Weights of a small GPT-style language model, trained from scratch on English Wikipedia: vocabulary 8192, tied embeddings.
Each number is 128 + 32 x the weight over its row's rms, rounded and kept within 0 to 255. Layers, rows and columns count from 0. Numbers have three digits each. The size before them is the row's rms in percent of the matrix's.

# layer 8 attention output (transposed), 256x256, rms 0.255, rows 3-63,66-127, columns 0-63
076:136131193097120120152092085104143098145148099162108180146076156098125078139114095152111155119061072155174113111158145217142098102074144141161079119077068116106166137167132128124166228088140095
087:092099105161071153170178120157093099193175155176133168164092114126126075162062104107129166151131139107114117134137115144172149117091115138112162110188114065129157147117136103152136184122112159
076:155153067146166206125142087176184095130099091113153099049150040124174147142080061133116121119176074126145129175079150110112103157161144144074081164149104090125114163125112138145122131081146144
077:105094128078116126156199122128097120098188118150111159131141130107120161111150213135109115191112130145127215100087118103159135135105158139157063190093111139136107088111147126109122089147099080
074:147142165156183143143172093103147130056128156189140115059139092169129133093097110091198123121122124187155151160174073134130129109053114164064113137142151129133133068150126087138061111146094162
083:148101163131068136092144156122133092131150097090157135082167145125104103101110134161140131143040138071092158064141113105165190129079132141113081094112076189168150121130119101086089136168095191
076:109106151136162141127156153191073082176107140139146096168147088151062173114162150175104161172134136116114153099131097130123144154099155133157111132093097180169085125148107097152120178130144165
079:122098109159096146159072147119118139105098133096167121116111090144161145154122166119135120168090070074121135110106096158104060157125113133139138148153119044157093108116126087111165078092097184
074:131065159123134106125096110136084138085123152137118107103110120154137126197131166151099160069108177140147108163098174105236111165122163133126128108129155107139200117134131161113093184108111183
074:133078188160181099128106136114095127140085126114132124110162118133057152086097144213083120148114123118151144206095114195151114120155184108119093087136114076156145151142085183118159069147120098
072:137085082112137106105161110116213112068129091130169132154133101117121132117117160135146123062178072106149107112103123112087138071125090083109128162072166182114091093154104078137172085127153090
081:116109127092180159143133076111138163118167159125097160117165149091148136135081152123106133146181167149108156111169100123144153155125111151143138097198124128134131128138125093072126159119079138
070:127117223181152064066134126146107125038110134099182215173147195098144106123094135156120138150094153162138083179177124145089163110116180095123084204148097093113125200089158093180108119192115110
087:159173158166096141110119107110089164151174123095141161148135136156203134170105099110148147106098130100155130115132123088158143126140088141152125104134138135108132152107162129113089155063083084
079:113104088183127110173144107153141181096144160108065149160138137127135072129137124101093149165117110149140066115122185119126154116135105119143102162153155147175102144116163126129104170069159151
074:103128107143205103136135147107133142155032090108080145147149177099125161143137134154137131121168111109120122140126085039103114183123173110113088172127187189144118095088087108156106168184127170
083:130142133071083159138118057128140158117095173123072173134207158098175115106074146119113160043091075137180126156101133094127180125144132110068118107148055168135149123095133091199137136122074148
083:124086159131054124174042142079149157088096098138163116108122181157160089156102160120109127104107111146130125156139128093141189129171070220115158168199128079185150157166097131069097154118119151
083:189169159121102115042101158125125100161166064131142096161185138115055089155115148145164126208098083167158091093075097162121135098090128094137123141113064186110147134119137131120092174138091117
087:108151102105083208143117088131168167095145117093087125102132099097186094158142133102186047161130121152158141138122108081165128154153092104107174115146200054144061161124152150149179121093126123
075:109149115169114123103119163112078166117141084094184107123082109177164130108156106121215133181155103134139174129148114113117119094140136144172078141072166139066136073088145085108140128097127115
077:034107241098105076083135112167118165154152139130188145104155107151060130093169117166109120103096108110104082103124149140103103121139097130182102044172126116124204108122127150137113206114110125
078:128118138120162159121118108144115165190142099080112127169125182146163097150136138073148159155134151146123090109127093071084073137150132186139168087124129151144139136177145118123077214108147136
081:163099088096036121094104146090112150084139156162150122141191161141128111097162127137111093136106088134158121147147162094147127141113160136175102160123145158108107103095120058143125117094162149
083:152169124109080124155055106123152107140151081085183127145121133112128136122148125142110159148155131127159135157139145166172123182098155163106133149129184086133189231114104126108076153145097109
090:102148107149227126066056127094070164135150136116148108085113088145188135118170160145119139062143139079140114166156148124136117100152126168118140144100143058144158167135095098098123151121134099
073:124156066138110182129143151115097109158098083183112115149120082135085084114155112115138160119124196091136115112106058160097147150093163179123127094189107139117089138123171060145138124139086142
077:111134104071088105156108144164144105114124150111121136121113143135155120076091119126129114142101140142104069157110094106169165127098198112104183114134146191154126127176204106162152119166132156
076:131149164141082161137167177117141149122180118180150125135110101188185125139157116118190139132083121130088152114150148159129102118093102119096139142129192215136125131121085088118158128135097158
083:140138167128042130107144113111084136119161143169154177124096116152132133129111171142144136148097116105109111138154124153150158117117089171171110047105107115128138137092163172099057179068101186
077:120136176151217081171093141113138071121080121172151094107063102146158107211103100119150066098067151132175139219146125165121147154108132154127158046158131114143129177124189142112103074114203146
075:143139142112062155102102140129109146091136120138108192135128120091139114163087080093093101132132160123212132135111106179131142185159141160134100173101118169145082062116194095127115152129147126
080:138162101112140123139113125116137137132147138128122063125137068165156157162136122102144154150116135116151094166135114162126133194129087196123176158185153073139125152144115141136140076140105095
078:154121143156148040131172116136099118192180167072059134153132199119113131086176087168162058150056172125128156150093116071105124046168126144114096167165142119081141069114101132115142062133103110
071:105087111142145112079117187125156099152130076128124125150153140162122184152126079165159075111104121171141124123093134151123119127141128134152114163123177158078173158168151134088145056170182085
076:132123133117160103077154139136110076150095177038079059130109172088105146177115101126135175105169075172160107080120114055122092162145101134174119144131107137133128120173163142206086103138095139
071:133148090136189160127103096090093163173143146140097088168113045110155119137156134092162120130146146106177124140069081162082151168111095136135079117177176111196138107102163131177144131153133131
075:100110186126193147141150131220080175124138148139128131123104096110124084142134098130107148198106145134086115198107153144133108116106150086101060136101180176142134094112095108104125148101107135
081:151066162154121111156141127101129153037144174103143145160157126100161134123085090050119137131066154145146153132101181123212098130080086167171137107067142076146072132177088166086120116070112143
080:121160122152143217072170149089166116075145090154136160076084139095140138155147168119063171133150104072151175129084134164081087104146138167155134077121148124135160146165103129131116132133098144
081:166161178152094109163170138122069098136136125138104133132137121140129069160112089186100071118092121089158134096134165162080116087133143151156155045167201055150134102165122151126108191067097148
082:115168112069046163151142148119135152157112109151127171131169144081135133120126086128069146195112044135127108097131101080130069129127124175163182122079102143162126103164166134056148089122166146
069:124123067115110114163072151164148110082125086207115086140173088162119152125133140110139149122149142088134125097168167114120126137112161111165118130197125179159166092141095138144151151132196193
077:098124169138175190154168127148085110104139131170088123158145069097118157170132087153155087106199155142114100139069140143181112110093122147132211114136072106136127144140082123096172099176141132
075:113152143107153135110120165123088112134128147114163156128096184125127103077128106154127176199120176152161117165058128124178139165153130102108139148161072122136146112107133098156135132130137131
077:064134128185090127103102121165153084125108110132110051129127144155118137213142127154181139128142120134158163059098174147126123098148127153132106133126116103051116132141108101112181125075072074
073:111104114161146085189091129137124076123099168149119152115092110169112112166118136141159138110148130106188075085103171116116137106205129157068163100113164157091128122197144121146131126093177112
086:184087074127101105115118122081200111139106172132150118096144106139144160153099111133105149122132091173158104172141135178173144152082156188120125077100144096148099175104134180115151135104177112
080:210146152192070160137158137091103126147158134163096144138205113117122149121144100180134089105090135062138125131082144107150108052123080161125165127182176150110102073108142156082123135093149132
075:095117074170141160064070124142090098150125167117123121191090131166113118142113086098174148120133157090111139103150103155118098124107165146123152149088144140097137110082085167129161140122151108
077:021110113082140123071103143153167120117136131177135122151165106115170168122173195194089121165125099159124101106079115203133101179143158111122112133104161181102175120099149111206096139173148150
074:110090154127126071124159097080185178193128124147212092170107123107171110178131126138114173157113045149159146104152103108153130122079115198151103190155195149134159072163164077108172077169132131
075:148137074167193099154064146134076109184100099196147180055117140105105101220145130087145090136112153124110109082100084091125146151108163108110204145125110123184121190130140123157126120174078112
086:080127110157167116182133132128098097082161023118102156106061208099131148141094104158072090119101153158089141132106097182140142141104151153145146092140128081121104085113140159159117175160145163
080:110139165135079089152143124119108161135127095148159117137190100137107149128049178151066157120130115136070124128113109138123107157080155137136093106072210205128116071133100130129135152120106091
076:106150148206131094139063055095084156160133128079107192126156114150089183151177103138056140089159103083153104089072105119088126067149146099165103114119125148063159134192211092135101084142154123
074:087118124140048144130076147165114094125100128114108143151106082112133112140129075120084155089125146175156080168120162090129138094121070110108162047112125113079116081136140087052159114127131110
087:126125173145062175127077138174170156132112112158206059074126133141129135125169154159089121101167146091105115091122099121119107100170126051124141171104144162169129144079123105106187077117127128
076:145159156171154128140106103102114163098161152138112132081124069105140147174103143129089093136157129091134176154196113115094097103152138122138104096058129088120161166145149145094142198117164073
079:167132135143114147128117120065149086145123123095188122160113147139146168159090092155094123192161075082077104146123154165148169134145141149137127094054086102076120157152122118024173133084103133
080:099168168112143160092143189077138143146188109122140108128110056129127118122156163182106146142140161142141071109146123153107196126207127167134102219116148177216152167058124147068098087107159106
080:102082153134114091129119117083122167135187095136145087109135062115129162104105145127128107138099190108129110133145105136106083155106116133063146117187120153151103046096094161144087123070136124
081:125135132158124101071133069168188131089179170184149106056151121097144132170120188106094097117100110115111080105123126109064142166149123119133121104141172192162115090137116144100146102150145104
077:110153102113032116112115107126137133083131134120041104120145124115104148172133113173136114189086115138113087142061124116131125150127164174144100110098160168132161170092123139099150096161134123
080:124157117130167094131094175099146116143112161120174089105117108147121132086154151116164121111133144110165125091132147166179156138077118167074146135088096124145064109086165095078131110184112134
078:124124145131081111121127111140137131170126129123169108143120160162153210135068152094134087100190096098124150075172142150173118112201160161164163153152075090121125102164173186123164120109128093
086:130146097101127131136115094137147159102157114096176165196153155144151100098183126156143164141104097113115199140100164113138127124137147099122131158075159095111093055158181152090156053184102118
083:103117119135225063163123134119056166129165070116148059142135092151125118118135199126114150183156143108099215102155163153110181098115146128191117193084101152145131160133139137118124121050172108
080:120147130127107094075097132093144151173122128123107124109133111124124123190085189131128154083173149146221120086185169092131143112139142112102199121173122106093088094129084183129090175156083146
074:094130162111049149138161179163172134104145120121100157135067163127110105131118121153174126119118151072126135133126134118123106100159124078108123053131121168148116103120091156065125119103138132
084:166077206143163089175158126136095121142141127111234162167177114110052178191152176162112118095149134168136104091102142097110084158107131104115071144124072162092165166155123109085142136165149109
074:123098084118123132094093092108152142096176108145099111168082154179117165089126148104152116087162123105165133079126151152147111160112066155161136144134157151179140183186148093112129116221148116
085:061094158127168122048181175090089111173128125141071119146124204133084082140085133172088149176106149158190160135148113149148112050130185119129119126185196147098067167171100123108094086119187095
093:148124077102102094117069147136124139101112117164126075096123150184152122162177139127131158142145141111158145126123101097121096104130112140101188082131123127058130108129145089126170056136125110
086:117114100115033129170135132122064113141131127138102146094131089174113142067196131147145119149104139090118137127128060100124119111155123163106090151198154124218094101163137153156100149094113141
080:110085129144077116176165099143144116131120119133136117106137061119080087137092152129211149099194121098130180133095170100099124099157091145128129155066109120105162060134115123113160193170135164
086:139137093136223176160053126094137115103097118152077101120141192159131133180118135177112187134162077138085110122114135107072144112064124158171180128112143161154140141112095155126127171125154110
081:089111150119154096117145123185097115134150120145164043148155129114101124118119096128171131091135147159113136136072140174180094148179103172126054114165107073121122151147138133124113084136206138
075:179072101132156113104168107134131134094149112121055080091154156132173152114136104191065099189160112108148112143116209159148094162138151163137114133082110088146118108177159157144142120074117144
081:108157118122023104132138091149112130129135155132115112124166106225154109127131116101166135137121171149139095097127076151166087136108136118126196131143107210082104136155207083139117102144095100
077:172107103098181150138147087116120127191068146110116093137061207134165148092131111158112099117101093059109145059096148165164080133085093157108167137137124106148182160110152126112185099130139131
075:166099125147106106148123099131094119178148103093183142123096115158079194157077215136131092148098167106167096136153074132181144153118110154081108136144081136086132125093126062120102109130071144
081:105146148118152118138140139180101112072156113180147132137179128148153125181117116091056092131108064117099077106161150116113193128112125096144189099147155112142149198149123121092113083120165085
073:106137117136148149136146169140160176136111152121086118126119148113108134195144160131132130091119062132137137100125149158108203112120182133100140173079096147096143124169129097101152135114141092
080:159143120123151147134120120087096139099105041132095114121142146073134102078140066138136148146138130093109159078089157106096149186104127107195107094127145131108075101110106140126116128058133143
081:121144080126147168111176157160122115166146145100079055080134145125136196113150159115207147168141155141137109147097133119133154205136129190152173177115153139092062168141114092130188122150138103
083:111137135155066175067131166146074099091135173104105165157108147151127117097125169158077185138128099135116131134158119128100084078169117118128139140199171141099155078074104090090078104129153148
079:126078149089106083130105129157122166142176153129079162115150193091174077137138152145100133144099184112084147118204109114154207107120211126169104110087099152161182110155147196103187056125108147
082:083098108141141098131159118128183146116164110098166132123181040128097119160155115126087126135123122164123074170088102098146022143125121108120165172128140152116152084097132125140124130127074157
076:163132173182174154116153154087075125147122116127092125149107088087057202113154117150106149113091105133127161108093104107134129122130118193075136128147073141093084140159084028150127175125132150
077:145139131083126114086063160118131149136147179151133172112095125066121121135127100106132141188172120138116105115165081202132120106161122131129143084173170121192146123138136114137106064099082152
086:169115179128089128189167158125117126127098100136082193103113142108149133052085110084124118085092116136086151105165094130104082129166129097094121146193132132093109075119145114150099133112180141
076:160109090167084109143113093152111116139171163114125156161168116070164122124098051096095173130190080143083122125072117119105145106116163141132161139133151090117081073167164155163095137072149145
080:132090151156043134079143111172171134125152129157205092175149144150137162129138146162120059123098081135123071104190129122126082040148162150144071142156107124092193173164057159134105125138150155
077:138089121115177157136130100094115110124172115158163158138113124144083125145094072059106115132109107088114158123088165108136109104104145136144184106141136122142118068149089173142147128146134165
084:143144104121098138158133170140160148133139201090086155128157126144155186149091144147161148147124078181209125104128132118125164187122137139128109160122142127151149108098153150128087079119149168
078:118129129135161139125169158116116108108153147074141121111090083187078147144138143102132119082141183148178120169138144137162157127128097121103106165216128115145059181102129095168114155130124147
079:187176132171207141177154095083146127163176126173107131132149077155138112174127084092123129122120132088155128167154119127101120109102130158148150142134178106114181126149112149100107172152096115
078:077126081104159170167143169121093105127064051142122172167157083076120152138118110103155091169090059138151123135103131105153142137099090137141126126180140131155119187129102127110105146128103094
077:135177164086054152094061124157170103103169102142092126116102159132141049149098153135179108197213128112150134142160117118076103154129092072140168114142109098105172163129123151097169122148097103
082:179183131085123150123111090078088137155126160179154124131142090113125186147152110142143071116130131168178120178106068136093137160181132087100103120136120134152098122135137086188126130112153066
072:162136093132170075076158105157116137104186117143104087112201174183079094142117122154097161088109110158150136124065110077123152098166146051141130143125120170130096098091123183057094146197081160
080:136114130146192171139099075112146091116158122143147129136103094130124104060116150118163136154103165150117143131095098164123167148144145112090109180177193158141081193166164063151103142131119111
078:132060131151205145071117110093135107085123150100147082071131088140147098194117140122108148164088109154154113174114120092112100109135152164121173104110148121154120170133071134176080092117093153
084:139147153113159169092108113095152151109137178183108166065070115137132066093121101095150067185047175127088114145137101161104111166129135111103115106064106138187126133125129112108124132127155149
075:157155121132181113098129202118085136154072094125122091137102155182079120165131118142136042098125147141157180107169139111150174117144173099152113113089141148098120099166086131170143109105166122
076:128088064195129201206118130086151165188096083142108108116160091155221116070111114095110143120120148092153111099121111125148160123158119116091115126121172127094154152128103133137113167115125128
080:177073158154177141150150104138171118121133057166138128153099098076078099103135088114154150118180119175193120163164087145149098118115105158121082201105096122078092200152127112104118151093137132
081:135207157160114119093085162145130198125090053147072133165073118073105127072151168097123084148172132127128150164172148149099137128131107098126151064125145102160144105140105171117159154082106116
080:123164165096067087096149159142144199129163129099129150151160201089139133039164111159179150137095140131142125113167122123083131138113134145191156115113116147175189133104128160118136175094136142
082:122102111067204110106142078127128104097137074099141104157219170143154114154103113115077132145162124181114124117108171089161114113070111181112152144126073120158122123148103133127070168199094127
081:144109126093140147118153090120072133143160209115152108157085132159118164144106161193171152119120152124171178129103110143116136209137102181151056161102086109135106158117102115115099167115185103
078:127143134168160140116078106107135119191132137140094139098125079148170104098112145139084099076143087157135153141087096175034142127116117047106180132146130172139057186135105111172130168151096140
081:160073165146090095167109134137144135089084084090120138112134170103113118130158147126154138098174185146103171117170147117104089085114128144099141164096117130114181204155131150132143121163082099
081:115112169129152145148149113116103162106152123093140130156165088159119142147079068084109097059107076120202167142091121144118102057179136131127138131167136116103113126145100105116116128148124146
082:186112157137090157122138133103135130170122162197131101108176123075168116131128099128146069130138116131196129141145172110134166113100092150161127168194064106156163167127137149128108089145129123
076:160084078161110109090115148101139151161165100142098124120105102121095125150159107099103142047149150089133096128152173109126111120120060171046103126083145170100135098146108117127104075066129153
078:126079157204118133121076129097136122121085119156146161117085056111102122046157117139146086133117103093118142143101153117159143085114165114153100183113159136157144141080135113141163153151163126
079:138118132141100065146132132173119146181162091137104148093118147112098195172113170180143108132101114128132139135110120121154177194135115071078164146143139122095140095185165062160144137128175173
078:145112118128132105139113104109126111157083191118132129160144141127095084131116084147136137153125098112152146061165129149033162105112151108129132133100156151088139074132159157145118160152136098
083:148143121154057141160141166216137130118108111051112145116109119141070146097139103160145166143148125137128135117093145169171145209100117111066144150136152111175124182091102051133127177100162141
084:125115122139151128147130144128064131137127174185150127063144078077130126120082145099123123122135134165131118088088173182191111116063153140130050159135113151148102174122133125110173146110130135
075:139187061142126134099151080098067177167115120136106130113057167093112085138093133101170112121131155164113176104132102118108102168090111164114099106134090129075131159110139123110102152135094148
# layer 8 attention value, 128x256, rms 0.316, rows 3-63, columns 0-63
067:149123108172079145111221107109187137119135109082133105140111131124124112074111106177102156119104107120104112103154100152136144167165168151070108135113098173121230183131135151154158075085149102
070:106167123153119048106129108136123096163218123126131179135117093100108087153077135081143108211118069133147094143095146153191149138135160133194141135154147130135124097117146092141151130151134115
067:108116098154153126123144115166153091082066129158177096081114112163142121151147123108145115147125100112146156178127096172160104135098078143163139156077115089078110145105182103124138117180123086
067:160156136143063140075168090159195165119146101136125099133084111050149189104137166132125142145156112171202151149080132111181109148121179144139226091085148087074133129109067123099182131116100055
069:094133131124130124120142163093123199101174140208098126134149116102132150055130125154135165118197150082149153132154155128095149106126107134131112130143121148175107101129137079117082076183119128
074:161086183092122122128103127167145148116143141142193052102122082119102135120155218208123184146125168115066170142147077149116152128145104139185114102091141159154122139103093094119065122087111124
068:088143100157173140115123113095135103214112104130131065169148121093111161114125138102187113202113137126231116100082115123164174125118144111090083064155119146123119160115083196154123135101062125
068:125121210119093122118106094156124127099102131139098184120080146112164134158117078130095144105111068128152182095171085146204148133159157134177145131204063128126080110155081139146148113117110130
069:155128140105191099156142109162104157073157103173178110109173159115069168091149176156097113139066146172152075159106112098100127118089138120129146145111115104085142109120187117186097137174136113
061:154092183143153102139032089127065151082145093125140076045110112136091125099115192117127118151141149167091107111130119176073154092141162162097173151110111119105176154162083199101146119172147097
067:100120115162181067104114151112134125145118157100112140144093111187103066175123097094116106119136163144078159146110129152170068137143140069163141077096172122078082128090128229091111146118134098
076:156110100152139113073162117128100187096147178132103151126120135144091079113180147159162108178123117124103130139128114108125120112123149172137128128157134118104140126134117139069123114121135118
065:169175096207087102124056144171085125158135087112104088112152155118114153120171159148099159097122139070114128167114170102110098137116090134116129100127146130149128117100122146155124143146143092
074:080069125043159129116147134138080114080213106108168156135173158095077111070164131184159197146111170124043167128057108109109157161122140083163064169144159102109203084122130126106171117083139117
072:133103113057173075128106117131168142058165127118083068132162165137153175159088135115106131152153095169098064084191151134117173195081148082099143148138213175164145149140156149130116133113091125
069:169134096106167141141106116136102110085114069138113193128148134154191112162139133157108175088132145145155099128086139197123144222128083071113167168172166148146073148076112106109156133156173091
069:088143102137144138103157112170153130098129130138089102132158129172158102100136110157144110128139082160157144168138165100155101165077167120075092105137150133220146094130125132186080159008157090
067:147131075101087102119161097117047100144124118134145127215166118178102103069102100109163149092126098134109132138115078174127176114099135177117134109112130107128114125150170089121118122166122119
069:071158097137101149120079139114118113153174111184152121147128109118139088133138150159134121146107120123111122101112103083130142079077154154116141129165144198143127134191080143109121173133099166
072:100159153095086070121083037179099174127143141093182103148172134193084106073146111101160168111087104170178140182136051101136105110117117140146108162179096098104100127101149133112115113142109153
068:119101091111174204129174121135069194123161132132106159137080114093074154150169118165160124129049135193150101154096170140113182088099092145158184122115087074129144123101150052170091139134162111
065:130146162151116180154159184159068164120141098072138129109155105122104141095121197165129141120079140106073124103123069122136125051174155107148105179112164159146155155075154169172116147085150140
068:157088116144125085192106071154084108132172149059109185174180173166129120161124146173132101156167156140132126087086136119111114066113131114066048110141121098151161063168114163155111173099128079
072:132104104095150130159113171169120139117133123226147083191146095162157106143151178103162155142148119085219128150109189136102179188087141153157141091100145115096106122088142099076138136113150074
066:050163173166082115113093085149091104135121157170189117226124137121130089110114148080121090151082061091096131104131187150118061141169146127099138189148163139135115092169108073126086080139184148
075:153085148090113115132120087125127124170168110113122087121202089183062138157078099155108067105144141109125136108140110136102125104132121162071097109060098197102098129128095113121186075093130133
067:123183064130165158159133128070188139167106114092112093147086132153150160147154124137181130117100151145159175164186088133122151209090092110134132145182129111093131055106144077124169154148190101
063:098140124143123122147170080188121091135129146093095091192101091081158150164163084125169142161118120110155093137103124123099107138112156174123116091099124096042179143145121081171161141181100121
065:113158130121131181069136064105126125135144148132116169173115138092092175130116115098149128146100129119123158135156077093151178106091160095071173139136173177112113180093059126131062122140106117
074:119109146110160123120157154135109119162156161208094173143155170108117126091113121136110127123098110127125140159146118144140083135135194110127118112161152073179211146165134150126124144087116142
068:102108125161122098125168138164098114176130161140075115173166100116125114169101177151126035093127176164110112098119147146168125134107163132088127126104084114094111099140127137194141140136177127
069:094100124156109154063177101170112066100144103105116148153117174148111128081147099094119081075130121093134120061124095121119102119146197158130123132113081166109155118119103123186078072106138117
069:145112083096130098138100093121130180134098160151128165126108112110105124151128043175103140195188114128102116129109098083118197140094109136114163185147138133054107087135161108145197098145172131
068:158154122159178053118169142099151133099073095178082126108137155081157129117122108139167139121124089120163108154117115094116149117140081100128142126103091078155154111037181082078141093137096080
065:096142173196161124147121153153076148079122100126181165209111100194157141116117149080127110106065094100153118185129164122131169098146105170197134103112102108125161192091108154137133152158180082
068:145128098125118123129101141129078108134175101087182130117121105182091183139130115194146110169140154149217169196122184146202156095181095116097111154104161085116169141130126130118103135130109122
065:076088181114131083156165165146083139077111085078142131177133119149143087160150114089196102150058118128138125090114127122108123166076101118143091096182146149105092072096127102181095109152118174
063:150161136125135152099155091158161091070142145096128090091173147073153092080121202164096078122137121118181150079163140116119132106147068099146118143144137120176139151154070082117111139160136157
067:151079102139173138160096138106109119109124169121131190174155167095150084162107176084131101093060113118079116077171080129124146142073091141156160155128148133137099138101113149189133160123158077
063:105117177139215119122105142082155120118216131127173209127075141129140115167162132119156119173187118092135086147090132085089150081134134084140073164090122091110114087140167133087130122094078086
071:183144170138159140130113126107112092168166146106135103116118115187030089109127075105110155166055137118105135111094110142128133035042169187146145098103155084115171150091123146140111155145114094
068:185090122136115154179095149062149220118125126176143165139131134076119093082159127166112123166076119115093195157116145056127125134096109135113147084099142109101148123114121162152117115075112117
069:111159153117121116029086137208146137088174058153096156180123161194145075086121108146110137106167164136147125109206082153151159081159128161148139155115154104189081124157133100141083128149156148
066:177147140061136161081134117156178142123141082061135122146118159128137117109074082078161144118127145157090153137134160160106099094098159149141132132156148133161105171154151117111143148116153174
067:146141099118124121106054120157117142159158189124114103162103122163203128110133176104087153158135131156170116168104097098132117140126101158089140099158126091160148146074154158150121152124117150
067:078132138063142123174081039170138130146108093134143100154145159160093133166157068089183138111134161185142183133146152127111135053089141152165105160116094116063078163105162085120168168137111125
066:122141107135054112104133134110138118121097125144142171134121138113053141110130146080165123100167144122174050132099113110176096100204138153129161143165120114129116111176112086150181127056159115
075:163106106139050092064127107120128120142108152148151125246202127140097128097092144133107138194128136115147127128097090153121098123104091100122090144094123144176072091180099159108171161107176126
070:121150080130169112108189175062102175117138098176173141064180126159141130137065052127093126144105163155121160149082171144155183106076106128145148099133182128153126047130075103172124161114119146
068:089102133123128144141067143115088115159098127093083121168059176172124168127135106104075154204096145183128122127130159119075152115154145163130100097128132119084138084128152145105166198060187108
068:117189118134149126134090123139114111139140102139112081072117175160212120118110124149148126103099142158135132125124110147170141122147133148111168114127180122147195123136135143173102147164131127
067:082096151105157141100143076116068122172047118187164102114109082111126157094128097150079177152174163172122146098082075186180109140119073191130139188175167144054170135133127136134112132173090134
069:130109129152129145116147139131116111179127144054090141122097117171112026116085164088137073134144169156088158097088129122072128156095155125108077143153111101143138137115096143160181118158166126
068:109122138144107130172142129183094124121139118147158122102135194089146165104090105149168134085150182133167181163135114191108138168045159140122161128136095155205129181109160146123086142144138161
066:106163168122104128165147139090088171150142126066147072217112135120110143142115086122096145144102154149129069167129099117163128135095158132117071174080193147134117122113133149149144126104088119
062:142116174188125100091095191126126153143115079122123172122115072152145135127176128168159137126110131105113149122097108096139154068135197170132113155092148164118113152146149091103155093127074111
066:122148145124101102081145089089078167124089118130105107139093123151159143204215092139179144057104054123140218189117151117124140159111109112137123153130108167086151074138170070187144129156142131
074:073121130112123158086159128212190113138092107137212118125080112078158144137150134141132125110110125137114164112132092098147125150160118067103106150088103135081073081106125087106155052185140137
069:134135137137123104170149111173082118172130045145125158137125159122121118141199148092156109150110134096097073144145078141149108147115148147142078112116110144151143121156115107117130180101090137
070:118110123178141127120125098075082084143133117112127132129132180164159133073117071090114147135164101062116130144178147171135186103127107195131133140084123127087089147139165104143115157090112063
064:112103177149179127088082100127109163134166126126137097131083083115131125147123156089110140160072123062117134151206114102128104130154081144102133198179150110133111164144153117136118109166116155
# layer 8 attention query, 256x256, rms 0.183, rows 128-137,192-201, columns 0-63
038:084135122126130172146131120105101133106103163062185099093184128125156132153152157131038178161120186111096136140128134115153126116111175125096110129133181024147136090155156115082113135126168084
032:133154102120094132079138059100127090079052124118138143177117113064107113112141122075224130146113166139190128107143127151114118166100131162161163126100089194148085163067119084131148075118129149
036:159156102181129134105152112105122118212215136175155162165113146067130148105120136104067138175102112111116116063156089151135146152096091087080090109178067148140113145145067152148130104109136142
034:139123112120174116159133067145133115117100117112130228164162151174160131140124166145134190098135164085161094067143162116136165159130072082125095088145129076121122144144184155136092131112097146
042:069132146159124110119164142090089111104126085128136135165161127127106159140113091087112168140041132110110092136114054105083126135110157104096163111128180163130118159113124100105120138107168160
043:123105107127083101128113198124157136148106138111190144111122163100063160188152166157195043111130132116130171123132199183135178160140121119128174087124105072112099113120158076113145112197181086
046:079150104060104081135111160131161131118133141162124113102065157106158150083128125102133120103132088198121099113170200144165134122121141102164146134097112063141151082075156130120133151151117090
045:103148182102133086164066127166165144140080171115107083097103146113153124095119095100121110130167053153186150128099140132117155148116122121101130156123100087158138054113152112111103104104084116
056:184112160151155169112100151171116072182121097156076130177117114114120142157131114169167155151105179073098098174167115116101141160140170130087076160159138134132118096162090126101147159123116180
056:152111026078125091085178109139147124088140143149117183093093151142124131114115138099089145094143152181108132070181203091142124161149138134142134092108039106081111117103108126149117073153113084
079:142135132150127116146183098141115148173140155204115146143052091126093107110140174148161152134157131138120111162120116152134101176140162134139129096103123116143115138177140160076133167083116126
100:121134129115140147089097182119176131108114106201136089132137107155139114143133140066122125126043117113159148118100147162113130073142138159113109171085117143116117185069120175149158077154145156
102:086174111105110179117156160057117145114151084091154160117096131180168139116147132094136103045131115086114113121110118137176128126146204111097139133162122147133113150090135079154156159108074145
090:124172133081172155127099127104170119141146145174141130132160173106090145080140135111139079110156116143087086144068144137165149112163159100104106141084134108139071146099122155187132102098113148
094:102158145100222126120123065095134159115154157176132139156133109114120109065131155142122102182092114141176147136092060041117098107142141084126092135113125088181095129100158082135141125145142119
099:151162099173082080195118088138161159126135145122127157128106152129173150147119081092123132149120093169153092095109223180156138104130141137065079117101077059181113118177165151072111111147125172
102:095105115100042145102131104177085111145076081109129131095115098136228147104096079125107158170085124108152115127089138155183153173153138193159148155157060094073182104169124136113135124125116142
107:158157112095085160124156070177118119056136090150071155142049145090160127135097144087103168153139104062139173157127103105110184134160103146185124127161096061156113146100111159159121140129142090
103:152162121148139064128080125167187107116108202132077107157141195083156134102128140124183115161153121175181040154073135131112161131137156105156101178140106134157111149100059147114143109131125099
103:175153089103053156150109162140149118164120089135129073110152178107117082143136125107101170119109162175104094060101173156204121117126126129113127102133115077108132071081149114113165124137174083
# layer 8 attention key, 128x256, rms 0.172, rows 64-73, columns 0-63
046:176108117058098073113109131135163095165158102151102122203135156184161084090137090096129093170167159140141093108157124066182161152153137139150114103141206144153078203101106130119120124140050109
048:164132107116153078100162123123143149165132106156099154089074175164094104111083134218127125145141190223112139134168184138133140129138153179117056155179162143124192097153087156113112126118136097
045:148104130152100099124115147151163105122083088092124125147127190114112081109079114140071141079146143117129145079126167163117141110119118162094102081164123188097100035130157172154112099101168166
048:109095124122113148095166181090075152123132092129133116132136135108081114157166091105158085129164085119102124127164162164152112100130150120120121117148065112090150120135134090128108149153157115
046:156191107116072117108117150091139150118097135089066137100089179128163107129093170178089132101206089174096113151119180096164141127130177196167128104128148152130125137152163179115069118144175083
054:123140087157071143120131145165176095082106130114056147135118126159194112108096164118066106149113154137129142107138088069166139097182084141142094164131094084108129172116202165201164136123115112
050:094136106136142114173152115111161102142140161138104175123156155122139083178097099133111156131148180115149121118090112136142085110178172135148140159146129128147109088152178175179129082098235107
054:163054163152084131169142136126151133178125107101132205185173096125109130162151065134118097096086137103105085156112104069157145148102125143122126157099130137152098086102128187151148122163216107
060:094120083169163157137148118148135054064141159118127113128155093201109169113121140120075133144168125114185148138088110098132062094099123124125176162138133099061136131111137091134112123142032111
057:140178136150052080110120148121105163116148114122104132146102139092169130118154140159153134136100093151106123147172150126109086110140106094182154051124124119168133117155135139121126137141142074